Weights of a small GPT-style language model, trained from scratch on English Wikipedia.
Size: 8 layers, width 192, 3 heads of 64, MLP 512 SwiGLU, 6.69M parameters.
Architecture: RMSNorm before each block, rotary positions.
Training: a variant of SOAP for these matrices, 133M tokens, 2310 steps.
Each number is 128 + 32 x the weight over its row's rms, rounded and kept within 0 to 255. Layers, rows and columns count from 0. The size above them is the row's rms in percent of the matrix's.

# layer 4 MLP gate, 512x192, rms 0.0831, rows 50-71, columns 96-143
size [101  98 116 100  98 101  98  99 103 106 105 109 103 100 105 103 114  99 101  98  93 100]
[[126 131 130 171 156 132 125 156 127 155 148  69 111 156 158 143 133 137 125 139 137  84 152 147 124 103  64 102 146  70  17 155 196 125 104 144  93 101  97 143 126 106 125  70 161  58 139 151]
 [180 140 103 164 117 129 146 103  93 125 102 172 176 173 164 150 120  65 130 105 186 120 171 122 155 110 113 100 151 136 127 112 143 145 145 106 152 147 107 140 147  73 123 121 144  59  62 116]
 [154 124 129 199 108 101 132 126 143 115 177  99 114 147 101 183 157 112 135 150 161 113 118 173 124 133 149 131  82 134  92  75 154  84 114 153 105 154 161 122 126 124 109 150 116 160  68 126]
 [160 114 132 157  94 149 166 160 100 138 132 185 134 103 119  39  94 119  64 134 135 188 106 114  69  90 149 147 154  65  99 102  78 154 119 211 142  81 133 115 132 192 155 144 110  93 114 106]
 [141 201 154 102 149 128 128 201 127 135 105 170 147 103 129 120 173  87 137 131 126 184 182 107 119 169  96 117 163  86 147 132 172 144 119 118 186 146 124 116 188  82 140 106  91 138 117 100]
 [140 129 131 112 115 143 154  85 145 145 110 160 101 143 116 127 148 123 115 100 121 197  65 136 116  87 170  94 106 141 147 163 142 131 105 159 136 146  96 128 148 109  93 145 152 140 217 147]
 [108 135 218 145  80 107  64 113 125  89 140 143 133 116  92  95 166 186 151 121 126 143 130 138 123  91 195 169  82 159 107 101 178 171 108 121 113 111  92 133 111  82 153  71 182 134 144  70]
 [ 98 147  85  91 222 154 177 148 130 136 156 183 134 148 117 156 118 156 102  84  86 107 117 125  89 127 119 133 189 120 103  83 161 110 115  72 151  77 125 110 197 121 106 105 155  72 118 107]
 [101 112  52 135 154 151 143 107 121 118 114 118  90 176  86 154  77 221  84 132 130 153 150 102 113 129 127 149 146 146 105 157 126 113  76 140 135 113 114  87 137 138 155 125  39 104  63 152]
 [222  93 112 132  88 141 118 142 124 131 104 122 103 162 131 150 145 120 166 109 125 133  92  81 128 152 162 155 143 119 117 136 127 118 104 114 140 101 108 108  76 137  62  92 132 111 139 171]
 [127 108 110 154 138 110 130 146 106 143  42 194 133 113  92 131  85 156 129 142 162 132 141 118 106 151 129 110 148  92 154 136 126 138 151 174 113  58 155 151  87  94 114 126 175 123 158 157]
 [134 124 115 120 109 100 121 169 114 130 141 142 197 128  94 139 126 145 124 156 178 107 188 141 112 178 143  87 119  90 135  95  96  75 101  91 139 162 116 131  56 141  86 164  97 129 132 164]
 [160 154 169 146 101 167 126 103  89 153 139 132  71 123 122  61  97 125 156  95 130 190 110  81 173 139 122 144 144 106 159 149 139  80 126 153 121 141 157 106  86 144 140 192 167 111  88 141]
 [ 73 126  99 173  79 140 136 102 155 115 157 107 142  56 173 203 121 170 204  92 118 110 172 134 159 130 129 136 116 161 128 154 171 175  58 168 157 111 149 122 146 100 101 136 116  80 149 139]
 [145  86 148  77 142 104  75 163 109 192 189 143 160 132 135  97 116 190 130 131 149  48 160 131 100 115 140 118 115  89 107 110 104 144 145 142 134 135 116 108  83 108 112 196  99 102 126 121]
 [ 95 108 135 117 156 157 130  83  65 135 192 112 157 111  84 162 139 114  62 143 103 121 131 181 157  57 117 101 144 141  79  75  89 145 180  98  96 207  82 175 118  87 137 134  63 158 162 160]
 [144  93  82 114 169 107 144 203 102  92 143 113  86 111 185 143 127  78  50 178 176  98  74 175 123 133 108 138 128 165 107 126 119 155  72 182 104 138 171 151 209 106 154 127 122 117 120 120]
 [171 124 130 125 154 165 133 133 169 157 143 149 127 119  63 117 175 121 109  80 152 159 100 119 138  81 113  61 121  73 135 103 150 140  95 121 112  53  91 118 134 103 146 144 104 147 107  65]
 [132 135 115 110 136 108 206  54 118  60 124 185 120 131  83 133 155 111 126 154 128 135  90 122  91 130 125  66 149 168  95 148  99 132 155 144 141  88 160 135  73 161 144 125 122 165 124 139]
 [123 160 149 128 117 142  91  84 120 157  79 142 115  99 153 142 175 101 172  99 139 123 112 124  70 139  88 150 173 200 129 137 152 143  99 137 181  93  96 155 179 118  67 118 151 136 122 139]
 [ 50 179 151 103 108 133 164  83 140 137 148 111 156 100 137 119  76 151 156  96  80  61 114 183 187 131 167  90  95 132 161 118 118 176  51  99 149 150 160 129  82 101 124 126 119 103 111 145]
 [145  90 101 186 141 130 145 143 119 172  97 152 102 118 143 178 187 153 146 119 115 133  60 134 139  60 189 120  99 122 163 187 114 111 138 155 136 106  63 117  92 101  99 159 142 166 118 129]]
# layer 4 MLP up, 512x192, rms 0.0815, rows 50-70, columns 96-143
size [ 98 101 118  99 111  91 101  95  92 102 118 104  89  99 103 101 106  91 100 100  86]
[[114 177 118 189  80 109 124 110  63 200 145 166 115 127  84 146 160  80  69  98  80 101 104 126 128  68 140 121 146 124  65  87 139 150  98 129  87 133 113  78 197 113 107 190 155 128 153 116]
 [163 120 104 208 168 102 145 127 139 191 105 154 169 103 119 133 146 139  94 148 146  70 173 160 113 125 131  75 141 145 140  99 131 175 167 122 113 164  64  73  98 132 135 149 197 127 116 138]
 [ 85 139 136 169 118 141 174 109 149 158 134 102 147 125 179 164 127 128 125  72 118 133  78 130  47 128  70 141 117 145 195 135 169 104 123 134 151 122  78 112  81 179 107 151 159 141 140 113]
 [128 139  99  85 108 185 188  88 166 144 171 143 160 147 142 133 117  69 145 111 116 134 114 125 153 118 123 123 161 102  97 121 109 140 151 114 168  83 104 135 160 142 129 118  93 149  93 157]
 [114 109 100  82 103 104 134 152  94 156 110  87 178 112 132 169 119  91  38 126 133 164 145 104 154 136 140 177 151 137 142 143 123 140 118 134 141 120 157 136 177  48 154  96 229 173 140 111]
 [121 122 118 109  87 105 126 113 164 101  97 131  83 148 149 128 178 177 115 142 116 126 149  75 166 111  85 121 100 120 106 187  93 133 117 117 175  97 131 109 165 151 147  97  84 131 130 139]
 [112 191 118 178  71 154 134 126 154  87  76 108 151 141 169 110 139 104 106 115 129 155 106 154 103 164 125 193  79 157 121 149 195 113 134 135 109 164 150 119 122 165 134 126 108 120  84 123]
 [101 137 113  92 198 120 187 136  78 128 133 157 175 122  93 130 119  99 160 122  86 113 174 135 142 114 143 148 160 115  97 142  46 137 158 147 159 115 176  79  60  81  94  92  79 150 144 138]
 [162 123 113 135 136 113  95 141 126 147 145 176 119 117 119  92 115  88  96 165 124 104 111 147 145 185 146 135 154 157  89 120 158 130 111 149 154 168 139 123  37 156 140 176  87 134 169 116]
 [135  98  97 126 133 104 184  97 165 100 116 164 172 147 105  91 181 176 128 130 157 100 121 140  94 101  74 131 168 159  86 183 132 182 132 115  82 177 149  98 130 111 127 150 163  55 120 144]
 [138  73  40 100 185 142 166 153 157 179 158 177  67 144 153 117 135 120  90 109 146  63 120 186  80 137 114 145  92 139 126 132 120 105 132 122 148 141 140  76 120 106 120 110 102 136 133 218]
 [124 140  62 144 105 120 123  98 157 144 157  34 116 117 163  92 177  85 157 129 134 102  93 123 124 113 107 156 138  55 170 186 121 122 101 150 137 139 105 136 182 160 112 114 161 152 170 121]
 [140 174  90 114 124 166 120 118 124 176 113  87  50  96 145 145  89  50 133  95 130  84 126 127 161 148  74 111 121 125  96 109 145 110  94 144 150  85 187 153 113 107 158 160  97 149 110 144]
 [ 97 111  97 118 127 145  97 123 126 143  97 118  57 131 143 164 137 174 133 195 177  88 125 145 141 159 184 120 157 160 136 126 147 189 173 175 131 138 137 130 108 115 147 137 108 101 145  68]
 [110 210 110 159 131 143 146 132 152 133 140 105 150 138 123 125 105 135 150 147 120 126 109 182 125 233 123 125  92 158 187 161 170  79 115 121 136 191 166 123 104 159 138 159 178 100 158 121]
 [102 142 120 132 211 132 100 143 137 113  96 110 139  71 141 145 179 132  92 136  50 170 141 137 146 110 162 142 159 175 113  97  45 122 125 128 132  87 167 113 131 120 149 111 177 172 104 143]
 [114 137 142  58  99 100 117 121 142 113 133 106 117 117  91  93 115  77 156 117 115  82 125 147 164 112 126 143 126 142 137 121 144 157 141 108 117 137  97 114 114  94  81 132 116  95 147  96]
 [185 130 200 184 106 129  89 132 119 127 127 195 116 120 150 118 134 140  98 190  76  84 130 142 171 105 178  49 147  77 160  97 137  93 105 171 148 117 112 120 106 137 102 140 152 183 150 101]
 [ 81  67 114 122 189  99 109 101 142 153 204 116 143 174  95  70 119 130  94 121 114 107 160 155 129 106  88 115 144 124 147 151 113 131 184 121 144  86 114 167 133 135 146  88 158 165 130 101]
 [103 157  98 142 129 166  79 105 117  98 112 144 158  81 129 134 168 184 141 130 119 132 159 169  50 123  94 163 100 140  97  94 117 151  90 192  81  94  91  74 152 114 165 135 132 140 182 139]
 [170 219 148 136 105 108 115 142  84  60 155 127  84 126 135 126  82 137 151 161 186 115 115 167 178 178  65 137 149 151 168  95  55 126  88 129 103 140 171 159 145 144 114 133 175  98 168 113]]
# layer 4 MLP down (transposed), 512x192, rms 0.0856, rows 50-70, columns 96-143
size [ 98 100 103  96 104  98  96  99 102  98 112 101  93 103 100  98 101  96 101 100  94]
[[193 155  68 199 196  84 134  65 159  64 118 164 100 144 131 161 189 103 103 151 151 136 124 123 118 129 122 111 129 154 164 132  78 139 173 139 140 155 110 102 115 178 112 146 119  81 143  96]
 [175  97  95 148 155  50 113 117 104 188 162  38 123 153 104 164 133 169 186 130 145 108 114 144 127  96 147 119  95 111  78  89 155 123 156  68 116  98 130  83  96  91  81 191 133 126 123  68]
 [ 99 140 155 104  93 137 167 134 118 213 168 109 151 106 101 161 173  91 100 180 133 139 161 122 107  94 147 131 127 145 111 185 117 126 161 136 128 132  43 100 129  97  92 120 136 117 129 110]
 [133  49 152 122 121 141 127 129 149  99 130  92 166 182 105 145 171 135 160  97  74 114 121 138 138 198 171 177  55 128 126  69 167 145 136 136 157 177 132 161 129 184  27 177 131  78 110 115]
 [120  78 109 109 158 197 154 112 202  90 136  49 113  92 133 140 149 148 174 130 140 175 150 153 129  85 135 121 110 119 132 104  91 115 121 112  95 148  96 110  75 172 105 161 146  83 159 142]
 [153 148 121 138  63 134 133 137 113 133  99 110 197 110 121 120 109 141 153 105 148  52 169 183 119  81  84 124 132 139 114 149 126 147 138 155 163 133 179 123 123 102 150 169  87  80  98 181]
 [162 124 109 130 152 106 135  81 136 107 103  95 147 154 118 223 138 114 101 113 145  67 132 108 119 137 175 126 161  92 121 108  83 107 129 128 127  93 167 128 136  90 126 103 177 103 137 127]
 [183 117 136 161 131  91 159 112 102  84  65 143 132 155 154 127 106  76 189 165  76 132 115 113 164 142 145 170 158 159  45 133 117 159 110 122  90  96  82 144 148 114 128  75 121 131 101 103]
 [ 75 156 168 107 123 164 132 160 184 133 145 120 150 143 110 115 164 171 146 120  84  94  88 162 169 122 135  84 155 126  94  85 133 119 131 102 122 112 116 132  50 120  79 140 117  94 107 120]
 [117 135 131  98 145 184 102  97 127  85 150 104 140 113 157 180 108 137  90  82 113 138  98 140 144 239  93 130 144 179  84 127 120 149 116 111 121 101  78 123 121  80  88 121 109  95 109 139]
 [141  89 127 139 140 185 151  49 183 132 158 107 148 143  97 122 137 145  83 157 147 132 113 120 118 146  89 131 112  90 109 122 112  82  94 127 128  96 106 179  88 100 116  94 116 135 100 157]
 [107 114 144 165 108 121  89 174  84  98 110 138 173 123 116 158  82 102  96 124 153 153 186 156 127 155 163 123 135  85 181 149  75 168 188 158 109 117 180 152 112 131  76 103 133 142  66 173]
 [ 58 105 109 100 132 102 136 117 131  34 130 173 119 175  74  88 128 164 138 235 156 112 182 177 113 182 138 133 105 154 118 134 111 134 207 144  88 111 135 114 171 166  79 140 188  94 125 108]
 [183 103 101 107 124 155 159 156 161 137 115  92  75 139 139 118 153 134  79  52 178 139 169 117 148 144 143 210 173 116 122 119 150 138 100 113  98  96 163 160 168 117 118  90 102 144 159 119]
 [154 110 153 162 104 161 191 157 141 143  87 159 106 181 112 135 132  72 159 133  74 141 112 150 122 170 121 159 129  87 148 106  95 103 156 130 141 138 113 171 114 121  96 121 111  98 161 164]
 [127 161 103 175 122 104 128 139 145  94 134 127 158 141 149 154  74  65 184 133 128 112 138 155 124 207  91 130  99  58 171 151 155 134  99 100 125 102 124 135 102 127  74 115 133 156 141 127]
 [113 103 108 189 107 100 104 143 119 155 116 107 101 137 152 122  89 123  73 133 148 124 131 157 161 133 188  86 122  65 195  66 124 120 114 100 118  80 148 189 150 179 168  77 166 152 117 140]
 [178 148 141  94 145  93 124  85 150 133  87 143 102 121 146 148 122 154 155 133 175  88 167 139  97  79 138 155  89 154 186  87 143 131  90 127 129 180 107 126 153 130 162 156 109 177 120 135]
 [165 107 160 176 118 156 119 109 142 144 180 202 146 171 139 122  78 117  92 108 179 187  92 146 144 107  90 151 140 118 133 161  89 122 116 102 200 173 173 196 102 138 163 105  81 128 165 125]
 [127 196 127 128 142 136 158 142 165 110 132  85 131  91 117 110 124 110 154 145 136  89 134 142 143 128  98 137 110  99 116 132 105 112 108 130 204 102 129 144 138 129 129 138  84  66 137 128]
 [121 122 187 124 135 111 114 206 154  99 109 101 105 101 153 164 167 118  95 127 104 121 159  62  95 149 101  72 155 151  52  72 171  85 151 185 132 105 133 107 146 150 143 139 109 116  95 112]]